python train.py --head_dim=64 --hidden_act="swiglu" --norm="layernorm" --parallel_block=false --init_std_down=0.0059 --max_seq_len=512
Each number is 500 + 25 x the weight over its row's rms, rounded and kept within 0 to 999. Layers, rows and columns count from 0. Numbers have three digits each. The size before them is the row's rms in percent of the matrix's.

# layer 3 MLP gate, 768x224, rms 0.126, rows 408-532, columns 0-111
103:479522461504511493527511480472524508509522470487490524496511513484493513457543540503496528537507468479501525497507500529513470490466475481464503513544481509576499556508488490511462502513485494480473470499466491511550556511486493494449529492483495508529541495533469534494507452575487498515512499508492508519510483498522488498447508491486
108:496512479506536523495509443500518537520507499503453487503525517462543541436490511514520485465495545533543513480559531513503482473469513533521479506476484476519500533526450511481498497516526483494498507469495518485508485526440480491506511521466510490513495532491506485517514466521528559483495534498563531472461443520484499483491480499505
096:484539475449502472491494501472510487481523529496511496546478515514531474524492481519505504531528483459475490505447501533555452504517475468491442462497485469491494522452495519490487481531515445523517518518499453507507534492494498520544486490491529512477482488508470539532500470479480469519500511504486509490521544480482517530517530452480
114:485498519504485512508441496495502526473529512473451527560513506469526446451547518526477508546537462494512466513508493511506513487497505495499480528513516455478485536505506453521516518478514551475510518466493503497498525515513525474529508464507530481480489463460484513493547488503478507508508524491497503529502531513517517518517490481494
097:503542511462486505521472501520467494547548480490542460507581519509514483494535526489462509507454523520504489483460497495492453525450490472511472507505504496486531485470525502562510524491487502486472491452474487508534506527496472505498554492454502481494538514472545503501525489550508498476507519496500506505464479494478525444543463490474
115:485505523500504465500485533509473487524472505503492495525471499451475426515509550468492510507535523491479520519502514485521515499516459469479499505494491468470497475506496478477491498458535506498524529507500510488474528476509468501498507461556533525510503507499490503555533523496495527501490491514491538531499522470479535497511517453483
096:507480515547483518499486477500509468481492500507508476507517508491529452508522494515505472482524507507496470518500524495535467542486509522522484474513481475483505521471481531485515511512526493487513484502536510476493476499493469437517481519545501516541489481497498492497493486521525521496530480523521514480443498478474522486539549480503
091:511491497536486474460496502484491491481470489513499443471506525502489454514553458511510518526471532510464497507478500525478485474492514465495462546512514497498526487472485528505491523550461525479500496501551491516505521473493480444486481472462519472503530507482507514489513513551492544497472542494462521470466521480514478481490536498485
098:483524501518476507542497563485509523520541485506525531491536494481463537504526492495464523464529507519509502494463528483454464518527523512456468477473506510527472507545530472507513523431447469490451506474452511478488554486480517473460459501501495510483490482493472481505524529533478463527516450520491501475534507463497498536499508534486
094:441497479466513490555532522468493482482503474481464476502483483454531531469510489476520484513506482489536511501496488488490514505502557503494507495497426518521501482475500499546536489513507496512484548549470536517495498547496518502502526510475517524517504529543518529502490531507485518493511511522491435528467520489490507465531511495525
102:518523467473500526550509511527470483499507501498511526526546500524512525490484513477473506468505472475572499496521517504475516532540504504485531548492489478526474503495535481517519491488505498475538512487505462519490513530498485475453504509530492522515502487449549534516531483487466523502502450463485487537506472451448517484512546581505
100:495486527520503513500502508483476501508517493470509492518450503475445470465501486502484515478547486458463527495490489532526505495520504543487518474503506515499462556512487531438460475504444508501510497476491494484498506542488514498504470494518489494485515541500506537495533504486512444540508521490493527452507484487488481527506525471516
095:503460531496506500493509486529487513494480510529498502487498491503496458541474523475518478513479545477498508517480482545451525504496493522467469498483514556495494449502489469482539498496430485523453499476536494515540470520546454479486505519495481518485476447468549528492534476467503473479479515472536512488499508486461529516512544488511
094:487469521524495501524484506472488492508486467496490474454529473505529536499514520530514480466469487505508477492497534542537501470463481522494509548495510549484477510482459545511486492508457508509506453503506497455510511480524504465513504487462502468493475514464468538536491515483483540489523516524496494476517475499479487488508529471503
084:514510515548492527494480518535501518534487467478468502447479499482492490515513467495496541502546470487526515464509532493503534433477468454502504518500503486516491507502497483520480475489492535506488467540474495509487459495495518450482513482522520480506507547506510508528517465463526438491499480469521500519468495499514492501491494506460
098:493481462461495497515555452557499478499468475520484506573494480501478519473485533519490475510508523492466458475530491464493537520503521490527568514490471454482521493497552479539528517482501523452509498471493513516532510487496536504498493482481460502497519511503477496473502480512525558502477479458501488529472512490511505528537482520539
095:498528490489485461514498491496493458490459505514496507486536479508495517514538477508488531510528500530499513515463497501497527519507545471509520521497498463494509463510517491509546515522482482517511516460456484517492543548567485496508461475526495525516491475521476507495547507512462537477484476492507509518520482524468502525503537518467
091:491493463514498563488477476522532516531514467514498529517535476501460515498489508547507534491484506472540496534505499512502491505495509469499518526495509456457518490506547519535487496531496527475540498487524486500532524515474477490487475515495501522448487504508532546490525487503485503505485500501483538509503504484553502464508498528510
107:516496530525483555483516491486496543475490503519490512449489508513534485468503484528481495465481462547496501487491481495527493493495542519454508546497507487517474528493472545499437501530498495507507465524494479487517524537508486451526505540475466495493507512476487493492497527503525508551491488518523535513496474518528488528474522499515
102:491485545512452593497548490491508470539505483473510496529495475510510494468490531547495510501515504487474498502485485483469533536487538451536516464490505462503488518499541496494504497487495483494538489484482501524527495539483473487519509513560469512455506499494516468511483533532521510520503530514455506470483489512522499529494507516486
109:513486536469535530484497484501455459443462496532493487490562485494529493471475483460497491450521488519535514467533505510516496517500504524502490517511480484520497550498465535544509491486506480509512503507546517456462502531525471460480513509504552475530479479442483497524513490510544539480501458499489482508476478501477522485497521517520
098:432498510489521521494481510504512548485525512477486480553520511490492520502494500523522467457452484482539483545520523524502505539468502531545499527498477462488476517506480499431546504469514501528534513482508479509498469509476523518500534540494463500483473520511511497467490523483501487482555506494483513466509511513492519481487490492512
087:484512518511525486487492549499535512447464524521468477547464502503474490485529499511504463502470514457550487469505492531497510455505487502487524501470520533500516489516483486524556502448494511503474526483513515496528472462508500480493474512518584502453507463445526483523555508476464510510461516495511499515523501490508512505503512496497
071:481499538522530501511504513474508511486529510566481450500490602515494498488500493442513477498515498498508500493490512424501507500479472517533502509486498510479500497474430490509547518510520529488498492483507474499489467501508516486497526503495486487504496495473503548504493512502499484501483514462490483506499493496533515549509506485545
093:493511502467501519482506516507502521499514493502492482524494461445479488485531498496499485528529471471523519488484492532513512470492530479500511524468441504479467538530507531508534522465482488478481522512500510526505562534526500483476493508547513513487521517461508529505514451471500514507451488526484507508530509494493538452518535490540
094:454490491520496506476488551505555514480543536478481502507508494502501525473482533503484491500511463464475533501536532511483512544548506474535525454488528476517494521521545522481471462488471506471486467468493481517545509503501485527470508547534492532470472493504503450468523493539516487498517493518454496525503487505511567534483474502526
095:482473483540525450513526479523461509483505479511496505481475499516441543476516481533473540489502498485496498489494460503470535490495551508497497537473490487466514427507485538503453497508508492510504489501495548539511505500523516513534488495464512552488532525494497498528525484511522480481495540486535524498502458511491495524506525484520
092:525457490482524487471547523490503500506451565513445498537470472504469499481499574536524486493524494458526508520495480509512581511510546499453545490453419530493494519573493523501514500518478484489480525537466527543500495536541532497527471521498522528458490512471492547547477496496496525500455481540507516542509530478474522513510525438513
096:499486506515530534504503455498547538509496523491487491503468489472512498482477484508485482524515500480529458503529480514483523484511496493507495480507480490496507426511473486444478488515524503518509544504450491488521491520498543476550525507479475508464511537526505549522523476507492487485492519520538487468516488536551515480518491492512
096:500465525511514518497481477532542554495454525502483508518503527502503495441495506440510472485498492522517477526561513540544481542497499530485512525495492468529480517473474559486499474541512528494534552462485486458471473495505460497465479470500545522493531497469532485535512512529552534466492496522522553524511508486489555497536493467475
112:464479497506518517465497516502539527491453499496471511533500505478474493474489517536550481458515512459500498542527522515496521477507543542505528479495523543514474517527481493491464516540492519508537494476512491499537506549436537521442482510504469533485487513525551482492513502535543463469472527517491491502496499493488486527456489523506
107:498502504525521514530519433498545519512502469528488485462504508483519511494499514500499515490487527464534485459537532520505481471466517501502515511500508517545528458488468515502464499552510472479497507507484509509557532517486477483525493488466539516504520486491513542507503482522506530475513460505541518505500466482522474483520455510475
096:480466507467496536488481515480504506473484467486504506509527488519500540494508530492495497469488513482532495518497506526521485457501493551529450504515508563518492515491535497484507464462479491490456526458501472491514506481553507480516498490553533526507478482446505525497499505473510503456508532523485494466548501511549451495467481538486
097:502483506501529460475511464506487463501519511474496479541492499457528475488505538476471484504513483541439518515487523516527535515520460453500505518507527438477514469497518503488450513504464486520566508503502493502491528487518476506465512501529551481508516480512454488524531512493472503510460474496533501463526549497466528517486492501489
099:469497485474482507467505515504537473494523507487476496481534472517519472498528451499498458484483520465508522515506494481507509493500532532516473513493465508520471500519504514481501505491516510484485479491498499517520527576450505508462532523477466510493501497524528517473554522478476548477505550510556464465480505475484552496536480520508
113:502493515464528512472496521515526535484507501507469532509512494466535520474491487534487503502511476490505461502537541529474526510519535559481499501506500498498481541481468520493448473517494473497506502503480522453486473507513517460468468522495539556493456562476491527479486472514553477518501477508524511496485468500496505525490530538519
110:492489526570496490519509471500539524496498471516471492457470535494510467475525489536521481502476485531490505503530491511497486487471515506478520514505468452534554488477465552492469494574490493495536478513542541484498510482523482498506512488464556474476512516514533492499508528538514500525496492496522536483471488508516519506505510449510
109:468479485504465499486467535443487484469513498486501536508487507481490476519511496540535479498483507466504474495515505517482519530543538499482472505514512514475458517492503474444517474480467523509515487503555478466471481499482510500468500528546488473506484506454490541506527506491471453523482481486479513487502506476483475477454508548469
097:496489490519555515537495518518497502473518489530492533515537480510507491497531495501519469486461476542542483517543513512516492531509468472468502494490537517501502496483513490506506497535529523487540460500519487475513471550543471502541511520497502527489508511518540475470499476464513495502548496514508486473511482512530500483512507475504
105:542502555495529473477482511493530482463476513530494509512511492474506472492525489487479505504554496525473534501464517521530506502492470480471474515515509477460537500476481533499487504551452485493564522487502506494502508469547537502516461509499535469548505479499478495550510495517495485564482458488485517543516538505460485511516486469474
099:481502537529491496494501440483495483526502526478519489460466500512473515490497469490516518542511473506455492499487494529533515501517544537496492486502515515495408471495492517449513465524467465535487582492456499483465471532557457509560476517489504484475490538487532515546531502522513499493489505532491509493537470520513486518506511474491
092:499481490542535505460514469496488488441455530565469478468492510504497562493492499531515531525453485521486517520560487503500538470475488500499485506493510486529529447517461542445489463522468465521479503514528534485487508438510483463518507466477497508470537540504461498521486488506451516529494517507502530492521519537505461528495493525527
100:493463474488492495464497527533485465495481466523499504485526530519509510494517519499501503519464534492520515511565487457492519514414514515502471581483516513489520448508464526500497511470530488480484501525489503496475507509534464501487503484487509551516514501494548478465483517510470534484514478523527476533498479490474521498547497483503
104:492513460490490504487523561489494501536483501479535502553483497531526513517480525541537534475498498483498492492476508515519518528462483511530501499491511521458526486486500523508468458471495490465521501456522499536527493489480483485511504529564480545488491492519537539507522486515548528494464479515527520487483485483476514500497543500510
094:493486485499488495488537518525475505502460501507488502492483509473439527460507465509515533464509479488452496529486498522514518516483540520498500473474520522497543503543465486474485461532474477493486494519519550517535467529459510442545467482514510489477483514486519506505532532536512462516509490526541505500486493467512529516521501493507
107:483538516472507500534502499509472491474512486492494534548528474487587474478519518509518463500534490482509469494486456488480526460509492471514510451470487476546480518492501468508493491465460508513520494505500522472537525509436506510506511499496499541467462488492500557536506479516476490472492532496510476523458511484518522484506544488493
111:504489492487475538494469511511529463485529511490500527508536499516514499508499547503526514504493498471516524518511516481522511473494527511527529475476500507516523530489535443501532478467516514492512493494502481443465454484558534464471557517528532529492465457464525485507498507522518507479500504523485492511533521511514467478499462511460
090:531527512544510469490504516492499532517492496526481482511474523483506469454485501470493479491469497534470512514514439542532512567491482534467533502467505512501503518472500515470568442554475502510514498528547511485456477470486493459528516504516512502475505496470509528513498496458465494489485550460529512483546512488452501472525547459496
113:480497443459541517562537483480511466477527461490489543523553487490510532459487556511494521488487446478533518484518518466485528509486512511499537549495499521500487537484556476512493509467533522460488510481501511529537543526450491516491530487510478537543476507472516526493521471505488501527528475481492464535485501486504517498494484523513
092:490518474471506507529536541473507526449507524503496485512486503499526490482623474476499499463517488536485521507451490518509479481492511462517498507483437475517488519488497535487471530509481500518470509536496484519458483533492492525489503531501483487480525464494496485481500481520508479549498552511505474476492484527494524504498489478492
091:487531516481483466557488510502507527499480525474532519513475513449504481520532498453488480501526485473498485483496494536506489514584489511505481490495507491500475520479508440466497535454511513479501470475482473516508505482504515528439482528528478434506529472525510543496507529499464465487482504498483501501518554547490470497460521497480
101:476496537496468495520484533489424461481496506506555495462504513477516465520473529497474463530478523518532496481488495488469521519531498483522452488476493493524454510491503503505512517478508523511533552485481483530488498543513485498500540509508495499505490470506478474501560493477462540493506517502524494483490481498518554474537505487530
081:521533514492499493529524500523473491416481504467492500473491519527515452500498535499500508517500464494509462481500472483481533518554485525476504511474501467551449508472510495475508461467527508525511518522537458473584514499561517451496491526548491489505518476437534452517489537514499473503495504472522495483449489512505500534488517477509
101:540506489480503491519497502508471430497543520495472544538508497510496469528488508486499532520518470516479520503490512474461546530532542473488502504507488468482459569494545445499543494475499534462523486521489480496513509544528543489530471504546477470507461494458480505524508483498504472534509486477501477472529558483473526511544528497484
102:482496514473485521531498522477497480442502464496536561507527480506520471527515481496488504488472495508527454485530485514521495487482478475482496548515504508456514501427515499559474510495508504513524496492494501485534494517521517456495478473490497520494497477471483517472503483502494522515542534494532475526522469501521500476520464528506
090:468484503509526473509428484465504505496487510511505510507513505477500489476501549505524524520502487509525522509502485527549473537518514483464512545491521484493524536509512497462487544462460539454454506475518510516525503485521439463485491494492517468516469478508542489514568496509531533464502507509452551512496545492482503500484509497532
090:481505490495485470547499521479491484464489478519481501467527497515539482525536474509491506477474483537510491504484517512511509527497490502460472579475504501480491488511530497496502518448509481500532528510492515457490502519529485498501517503468549443479507510470522523532493494515485464461482527505531524510475537508479511473521536527484
101:478488527510488500511509506517509449475515513510524483461492521471572513469459529502523480501482534519508458475553482531455479503503530493532475474490522464517507490485500527484479502525495471521487514471471514528529479533465491490525526525462484495526524504513478478535497477535513505519526523485522517486484428500482496514476502441506
099:502547514482465453514473544465484444513531490472505476541491516529538473482491535491493488507482515498468478473494508506507473532515504455509470482458527453483531523465526495504500493437490515495476519480516472553479520499515456502512469493479557472517494487501464508515560489521483519469515492510474511505456536493463536482525541492465
090:486489459497482503509473526512486483475479488490503499494515482454525509507499481545514484492518473519523485507463549471514514513500503548515447475487514528450507535523485520489513489503478507482532492474511512529518475471486541477462498460487522520479454512488500526553494467508528477468509486539496522519530560506474523458518500589503
096:479533483449485485519512483504477469465513487508470496522506498489504512481546500518492526493535517515494519522504501502486513491508503530506473564478515492451446511480517455510529484480525527505495494487513477533489545495461469533521504532518536516507492483482416503468500493466476494479511476509499503547451530478460501515549496509522
094:492452472522511567443537506553518499476533478503517517521510491516532475529468526501498487478494513486505454545518535507462521493458508478512496516500517508493462461535523511493490487530507511508477501466518482509534491476476516527538527481467459530481475472484529557506472527470522536494508495538470492491486506496555492433502497500510
104:477497452510471524512508490513501521516488492472478505511451455495516488517519474486512502524505488504481525523521517496508555473482533494509514496521466509506451543519505461473523459468539496518544513520488505462526509508470511510508490501554481479502497482512488506488508483494488499510479532511494480491497516523507512497492486479503
111:522492501486516541503462517469471497523505556504468523533482471505509473511525549487506483496550551449499507518481548471532540495520523515481469504485492485481532563493523479486492500433501459511522481484479461494486481515575521513479479531542494496505463478492485468471488506494504479528510492539476504516484508535501487497510476501502
093:485496481508529473488482475504518544511525453523491462499495512490487493446501520513509495485456488500481538504520485498521501479503523463450555542496507520505514500497495541533466497523488498465510501526509511513510515481495503496537534490455482466496533495483443500485520533496520520533470488495552525512547476459478515504504475474483
108:453492500560477527483452447447486506506505429507524511476501503455496462509474491523498504519485544497487512511506485527538490446495539504512477486499517525515476510446474493449482500517486472529504511508500455455481503506497489497496524468513514525506488496514499531492522481481477492535529516517484556471496489518538473467528514501489
088:509513513486500523451468482522489520470499516503495490559517497510564493465557522512501491465538501527480483505512514496523477464489521482531481554499514475518528529507489526494474505469485488506515507481459502510455498506484529464547512524510501476544524480461447492469509495529468480505474514491483529490526484549487486481463499501486
117:470471509526500528473535500440489490495501489486514484486499491496543483504538522547516495495445553484492491486517500518504490471510548522489463465497488520489491492465493500445483478506496512517499464461512459480572489518481485547498510456481526551477496485511527507519517500504494490477500509578472500469484538495524475488535493497511
057:549504485509527501528533536487526476507507522549519509503495531512495453466518520493519485531535491498517458509456509463505507520492526486477481572477485500508512488497485515539498561467489480497492480509532487497512503541483493503499518504442479495486489511469516546511538518486494479541491541491479473499479484464527511513500507499532
107:503488504547500500487488491497496515522553509507490502556500487473462488515480509481483508500563500474481531483547509517501542512538503480529519505482494494479489496520510497487512487484489485488496490530498454504490529471504492529498445516515529507454493481461455482522498546466464504501493530462479498464532519501500496518519515476498
096:538502518454487487479511503492507514477520525482535507535522502487522467513511506493518466499505500499470533508449483509505521513500480496497432509487499491512498514489496475442477483533461506499524506478493476487531530488517536529508473492541493502487497447487550553521504527521450477528473473506465498533532578482479546487465485549508
083:518514525498519492518526519545513500456473522501528541493515501512555517466483500512483521513484529462527444509527434482522484492542467531481489477487481503515506466499498486493497533495537471499518525481483481501560482505489539460503467505549503510496487475474490523517489428496511505473491511474520499506515498522569519484475488533480
099:510511505499517452561498490527462475486497518514513505476498508494513472516480497481475481522489549526479497472508477492478506546537495450499541499498509461490497497519512478473531518490571499476503546492515523511504525527531493517519485505529487489488485505528526462496506520528536514484483485481491488511492512490494484531483536504528
108:481490497525471537496452484471465459483515481482503509502494476464495487517537477559476519527508476513494502507473504516515523490496522454502488487545526501488466545497497477497512493504509530521530483483505470495488526534511509471535537494502496462515475516505517546503546463488499444542513530507462501478445490504494489473467493535474
111:471496533528496498484465543504534508505508497494427483484482507491514471451518546478478507506533541480493532487571532531508491487519489536477510475504501510497500522489454512478469493508523457502489490483468524516504515499498476487523494490510553503517499507537517465535520490481497520468518453530463505514492527500485498483527511467506
093:514528496501474506453495498477526548494505519524512498573484460473492515522497509493500469501506470470491496507543535491529542478535524488452564509449503479476457503537503519507491495452500520472525537506482479502503533498535516545521469500496501509409501485481526518495475493488517486490479463523509525538506487481470509501508511500528
091:502527480513512510487469515502537499461495471507490489507538493507505487480543518485512525473510517515483479527473507505513503514448494517458484544488514495519476539518534498518500507478439472537494487500520494477461448511465526486527503512463503477490477470471460502518482483508477483488510522495479520495497510513518470503460502529497
090:495524525511490508526494450497481575535480489515483500526489507492503488467511463458513496506530550521462510494534477514521474545507498436537508520484504456498451498507487507468523480504497496504478542513505501542503487472474436484517488499534515474507494497524506500479510522489492491494505521505454523506461540500503494468501515477504
093:510524496560529496492462500486509518512545476496515473475512496522491531473502510536494492483486499476449477488473465510496456489513480498499467512513496489482522454472495526500468566475492478510465525482485485539510516466473466507533491501485525515466486533504523468484515510527515492498499549510472485480494496555488496534520500478551
117:486529413509468535499525524480487506515522518493550503542543504532475515456479515537489513477493484492549533501504518463505511525471551507464502489505490520533499549540510501508499501498525551479524524480474473503544490542502480498481532516504469511499495523489509519496499474557491514538494461546495483542468523459486530475517498489510
095:482497510532507491447516494490491548480516511511519469519461502470478459456532510482492487505507474498471509541503495533498502525481557516484544488484478478524485498537461501461486502497497460496499494478487496483494551492497510514515488537493482508462530512525501434449513551541541493489467496486513532485467478490547520532473516436475
083:518519488495510503530490523513481499532471541505490514514498519493488465506438477497507473480516504511507487509503537492495526543503498521506531508494505519475455485496495470502516522525514503474488532469504492563547531540493426520503473527536471523514491509554559489516499459522534503494513505512533516525450487473484517498495496480507
101:460477499508531498498528449531513525497482454485455484512472491516471482484513512465525514478528462503467520521513477540529479539500517506507518541487453522503513485495477546444469531514525487486495495529496519524475513525498480484539503532482492500500507553510523507480531510492516529499489505521498518485498501516504527511493476476508
098:479523527496489476558505542499520483490507457469504497500503510484553487478512518527484513528479499535510477456469504511497484531519506490517503515483522441512516519499503479501539488474477482504466471468530515505497518484495457433480511513501535499523471498460485476524504507487493482484545486507472493509476522519495487476475526523507
090:482493535502498485504471463497433507480497477532468495516504498435520440522531524461470496492479526575489500509505477502522496498508464486501477513506510485496496475472487487520523520507498531513560504508503532518498494473543472550524509514473532486485518527494434522493503508484459510520500500497517552502491493516496483453473523463518
112:454475524513450515458511544470515509475485523498505502503493526515486512509525550463496512487489471484483531561514454518495504517523512452504474500493475486492499499550507525457490478478505497479510511507486458517525509507496472496517508508538523530476520503527473500482492515503500485507508525520481529506520515480580565502498525471457
100:447492449484475476507485493543509521488503486499526510527486495525513511500531472441459525496498527469466528530505456556528485499559510514517480489485514491492532518473487517451535551503487520485510476513542479500501491472503508494486520497520527511494522479471498520482510484499472499503494518553454490483539558481522498520503508496487
100:460515503480501468506501512503482501485505515529481468476512506537498517541481502531507482505452476461470480470488499513457516477465476483500491506476488526495534459500465509541521519486530520520484553474474538535515483539528499488499519480485491527478497508498563475481492521554513509475480530540525482500517452542470547496507476491536
099:509500490519507495507524459479493526496493502507507504483517529471535491496498487509513433477484524475500475494539474524475467506524501475505541511514500489533494483469501511509471528534555533501517515527462473514550531523519484519483519500441481452484534480550486547529487452491516485489517487479498489495512514494526504484529505508488
110:508464537505503533468500491496501510500462537510504505521526500511512513451522493514512513484507513467526505533518500539514496478491525529501472525528496479492525524520432581458478468573468479481513478493503518500512489481506503438502461480471562479547473501509485499507508476538518498511489452522508514517487508505497505514490510506445
102:477515538471478529474473517485504514473490506494514520535557500511527503518523509444498493474505512492531508541550450508523497453518524483509504512511485536542487547482501505526516546506500501532542468518516502483437478463500489514494538497495539507500468487473473505499489480452471484478483540531480495513490455477513504491508484496462
095:506526486491496515488495469550551506493486523511494491493520489489523501516479542466470565519511490539502469498455524527551489558503486522477516488508499492511501475501487496458475487515518497501519482461499527510522567523497464472511525490514469483525518518481535493538546500525537539459479478503435493497525499514493519525456489514508
092:453510512446518483460478475495525486500492512494456490517504509483533474478464484463522479510499543479476514543516538504506460526526503508527461462499474460517479490502507514497446501456527498511486525517513512534523516505489454484501501540541513470524524471536490502476531533465532478447521472519460533516503489504479500520483493508541
095:505513484495475483528495530487537525480497520492492529513497489489500526512496514472538526530480510519529485476554495499532487439476535536511504524540515528510485470508482512540478528515502464550500553495465518494575525491498546488510505502483487508504523489500456469492482497539487483496510510488522482501515487524507497460456471466489
093:547534524498477485514499507482522518551499491537545464493502503509514497475502505480510478493519503528446471530482501518525486497498493478486539539476515497475525482490488486459494467534445482485506453541541475463492523462478505479494470521481506538495478473510468534517526474516472522512505442536482498523516536449476576502545512476477
104:440524505474479515486485511460506519542494499484468505523483477492548486489524538506481539504526491443473519523499543476522536466522547498484519517498458515494506556510467543465503510479530486507508486507519499476483512527482478510504502530523520499484469528497531523494550501493542498474473491551480493524464532510513509484517509519473
085:454488504487501441496490501516482515491507494507493514512484526517491463485517517489485491477464505483490494489537476520493497530499457503493466505506507492473545504500483489445522495476494553500525505504557492471494472500497486504483500490464516467511501537468537545495549511496520450505525496462506523484529508504481556506508568495474
095:510507516481426483487505520494497475527504525445488501541504518480505453495488507497519533493523499457476498517485524472498493509482499496485468483491514471512495508499484506481490513465488535512526546482504477499488497511469499498515507520511515510513500533507522513461492509527510483538521476507500514497461444491479466506492494533518
100:462474516524516495532501512503505520472509489498501493493491475490505504512503468482487474471482522457471474506498464511464530462488472491505511486537492547531504476495500520514535514518486501548505477476503571525501537504480495549543546508480523515490479491517525459492530549537520511476497484491507445504499509516502496509501496473521
094:462470484499524508460466460509484509442517492473501511522498486487507551504510502516513516514482491486452464515533518518558487498480496496493541502502516461524478510512487506517451546510513516501486458512509518470480561500486502511532477486506473492495503548462504456431514513519577509490492502510531507468500459510531486529446479477524
151:517493557508456480517485555503474476501523501483486535538494498517523455497512530484493519479491504469503493534483486500525507496527463467499481504480476498479516513492514486554537490491477495489526506504506479527451473505498459483498489491542521484482476472499510521497497504443463518509501518455487512507502516491498508438503533494496
101:455500494512489502458510499484517521480508492499503515522549530492479502494464512501518453447479532482492499484515500509462504554500565576508499499495507493532504473486490464487506534527535526537531501528538493484497501527469459473434561525495493501495514523534496470499520547532535494450490488468516471459493456511526509510451519467539
104:464484501516498510521507526487510512444468560468490521489436500490490555495562499503501523492493482494497498495508458547518519518547538515505500509512468516494521510494494489470496513504501471494505488507487510493533501525485480470511523528466531494497474522496523504489532477507509456524507517513491483510455545499511490496496510481476
068:512507493514463516484479463495501501529523463465511536530516481475543459522516524546477531516493495488501498488523489547518461482505496463493483519527505485500534528504542502509476534500494490484533490483512524498520532469509507524465506493515527538471487477496518486469555474516508497529501505507526545525495506481511494456492512507490
097:499464523502496497543498534492487515483490461469480495500506523483488553497501517532529542467492505473524503508480487552503493481496484539494504434509488531496495500494499468461504485482514559473544514497486482473525471520534506486475476551543512479521477526503504571542521500523511474549509497510461496507445521489526466461480506507469
091:493463481500496439487542498564483470469458478506477517465483517529464519498490483545498515509466474527527492513503493492506498513460519512511486533483482535488535441506492532478480514566500480477535538491515524500505504537524528480558505475492540501487529522489558552497493494523516514507501518523532505492500471497508494487534506515523
095:509505496477484504516514524496518532527521485484520486516503518435535467454507484499483522498511524553476457477483478516527480471504543492506458469478535500462491487489487513475502495525504464544504515493457485526501504510536531484559480502473503497500501483520486545522513503489461443514520484545468508520520504514500487472530506503503
114:443483496510509450471501482497501485504521525497474507484506506458459531458465482574477509505516448468509543457495510508505504518536514541477475492502482496475502489516496508459523521522478521513515530526529513476515506531506487470524528476472517473467499568501536546518557507508542483473515510469434491529506491514483543492515521543551
094:511485497471500535482504467501496477444497546493530488499520504575516538529522534515521478485467520512551510493553533464501503510518522498540501570500497502463468489466478503494489487493518502509496519498503455496482515485504494470541497474497518459524532486482492448475481504533526501448511518482482476471517508500501507465523451496488
102:477484486485510526532481521489479483483491499475513508478487494515495519476515493542531482489491503498512479497455499514474478503474549534490479513533496551489485492486508499495479533469523570505494500519481469465539504537476499497521511537485491514526455524526487487410500486543500462528519474506502469467485496502506478510433503498510
118:447487458549480486489506528451511527477485474524477510513466509506498490516519504486502520529510546497478522523502483504463507457459509485472492453521457492507539503486489530482502563533450466552482497490537530542478504518496513520468495499462525499496499464543543511502531474545490475486464526458503508549444560455510486474493526457502
098:515525499510488530507476512509530520483523505505503479530515497461525492509497499473517450508512495472530464492488505495498556553481485477504479488445541488481505501490504490514552501509505518524533503501473477487480458512512506522479524520468506483410479468496520492510454501457465514501526530489520506501552477491518483477503512471507
094:489492512479486461474507508498491531460451543499520534533499503480462497453511493480483551473515463505480528505492526541535504523537533551474520530490510518504481550520466517458438528493498528452495485505533454504533514546506445522453463546503471509514523492497541519453537516533537466508488479501498527508484463476505515521451489486505
105:478488511552512508500494503500505481516531497511479505457503525476547562526490516510517513519479504506535532479526485538468510547504518512509493482501492477546538481451526499530537500519542502492504487489487514490527492527494498482447581514454524485503492507503504461509494489496497513453482509489511506506502524479518523464487456467494
093:469476500501451465466497482472508533546534484466510533537473493495517471502493480548491523539556526499496502489483494470553515497494515469475516501488500527524483512469538468482480500501500481499541518532431485445519541511513503483525531488493508528474478517476545506501502482505508494461466519536513524476536520520517489508552497505514
100:461507527473506536479522466521468504542495523519525498497529517450497511533501495543446504519452503509511492462502473500464513554501509470477480539486490484511541452496518542515532540526483514492529521491500529472494481526508462534504529449439530467483546560489504482496483547556522447538497483531497521542483495500515541503520523470512
101:517503567498496491473488487512491524499512521494495506555482481516569450528477545489499468530520539470454482528502495485466534473491480447487485517497519472483482490486542508520499493495501454471502497469483499476530507458530505490534531504491511519488496445476499487531518505530485534511469486506511509510490485491488505508472483484531
107:454542527470460476533456526486489541556503518473505514566477510445513502504516504531465476515507504470468500505510495505475491476500489483562497454508519485512513551474476479446515499486477516498510506454484504507520474472489493478499508499496498496497503569518486488490551511499528465480539460519487492504444546514483507499528549501497
070:482500485523487513527467498535513488507512472499481524522526479436524502481549512503456520513556486518525525501489479479542497505510492510519500486512496509497430507519528494502522548488481488491518480466521527502509536512496494489508513472480502512511535507509523491484552461467523525448523504518450504480465490542521494473503511514529
098:527495469504501488509498476502511544482481488486456534496513500483451499460540486459525521525506481532504492524511493484546479477496492499483486559509513518474464459483518514467471516507475517506502503538517515513476501536513484517553506501495532510505535533507503529507482501516545441459495518505481526522509505486496450530488477506537
090:498491505504462490514504563486481462462484501478494518503491496501537472487519507483501491483530503522518524452463466499545472518521483520489466514524458481524517509474510547450507520471515474498532508512480475445525514516489476517509493530527526485498495498438473512516501536532504483545473531470479500510538538485462473477497525488484
100:473445510491486490546510476513479483487473493452477489545471489493538466485480497553526494539522497496496476522503482516505527513536503520517510524493532492484470498461509499463468498468521517489511529469537478500564500507539484463532477530506469501496467480487533480516516482457520482464515504498539545475457527519493477499459545458546
105:484451485509488510484490480477515467448500453487507496511517490521522522546531532502496529495504476456526524510519520526530503490503474486514506476495519516518547496483465501512477491450518526516545447478500481490501474481499466465483527504526514526480493487475529520492528498498488555504502538507481489442525458485500496472475486524481
101:473498483500501529489528460519536505494510521498508492455474502496478540470476504504497537505485521454497493525512508560458529501482506508502544449482510509504512488516530473491554484479499520478482513465475489500533483507469496533485513528446463513477490502523515525522514510505457500473491530495526460528490484513537485529502476512498
096:465468523494486523501519466458467467481490518473502516507519504501541505534481533529496515525493552497475519498528448534469500480494495469495497509533503502491503457492479508494515555528518509509539528518507480443536506499511472517515506497506497441511495482492475526484516530499479506504492501467532504506492479511547500508460486483521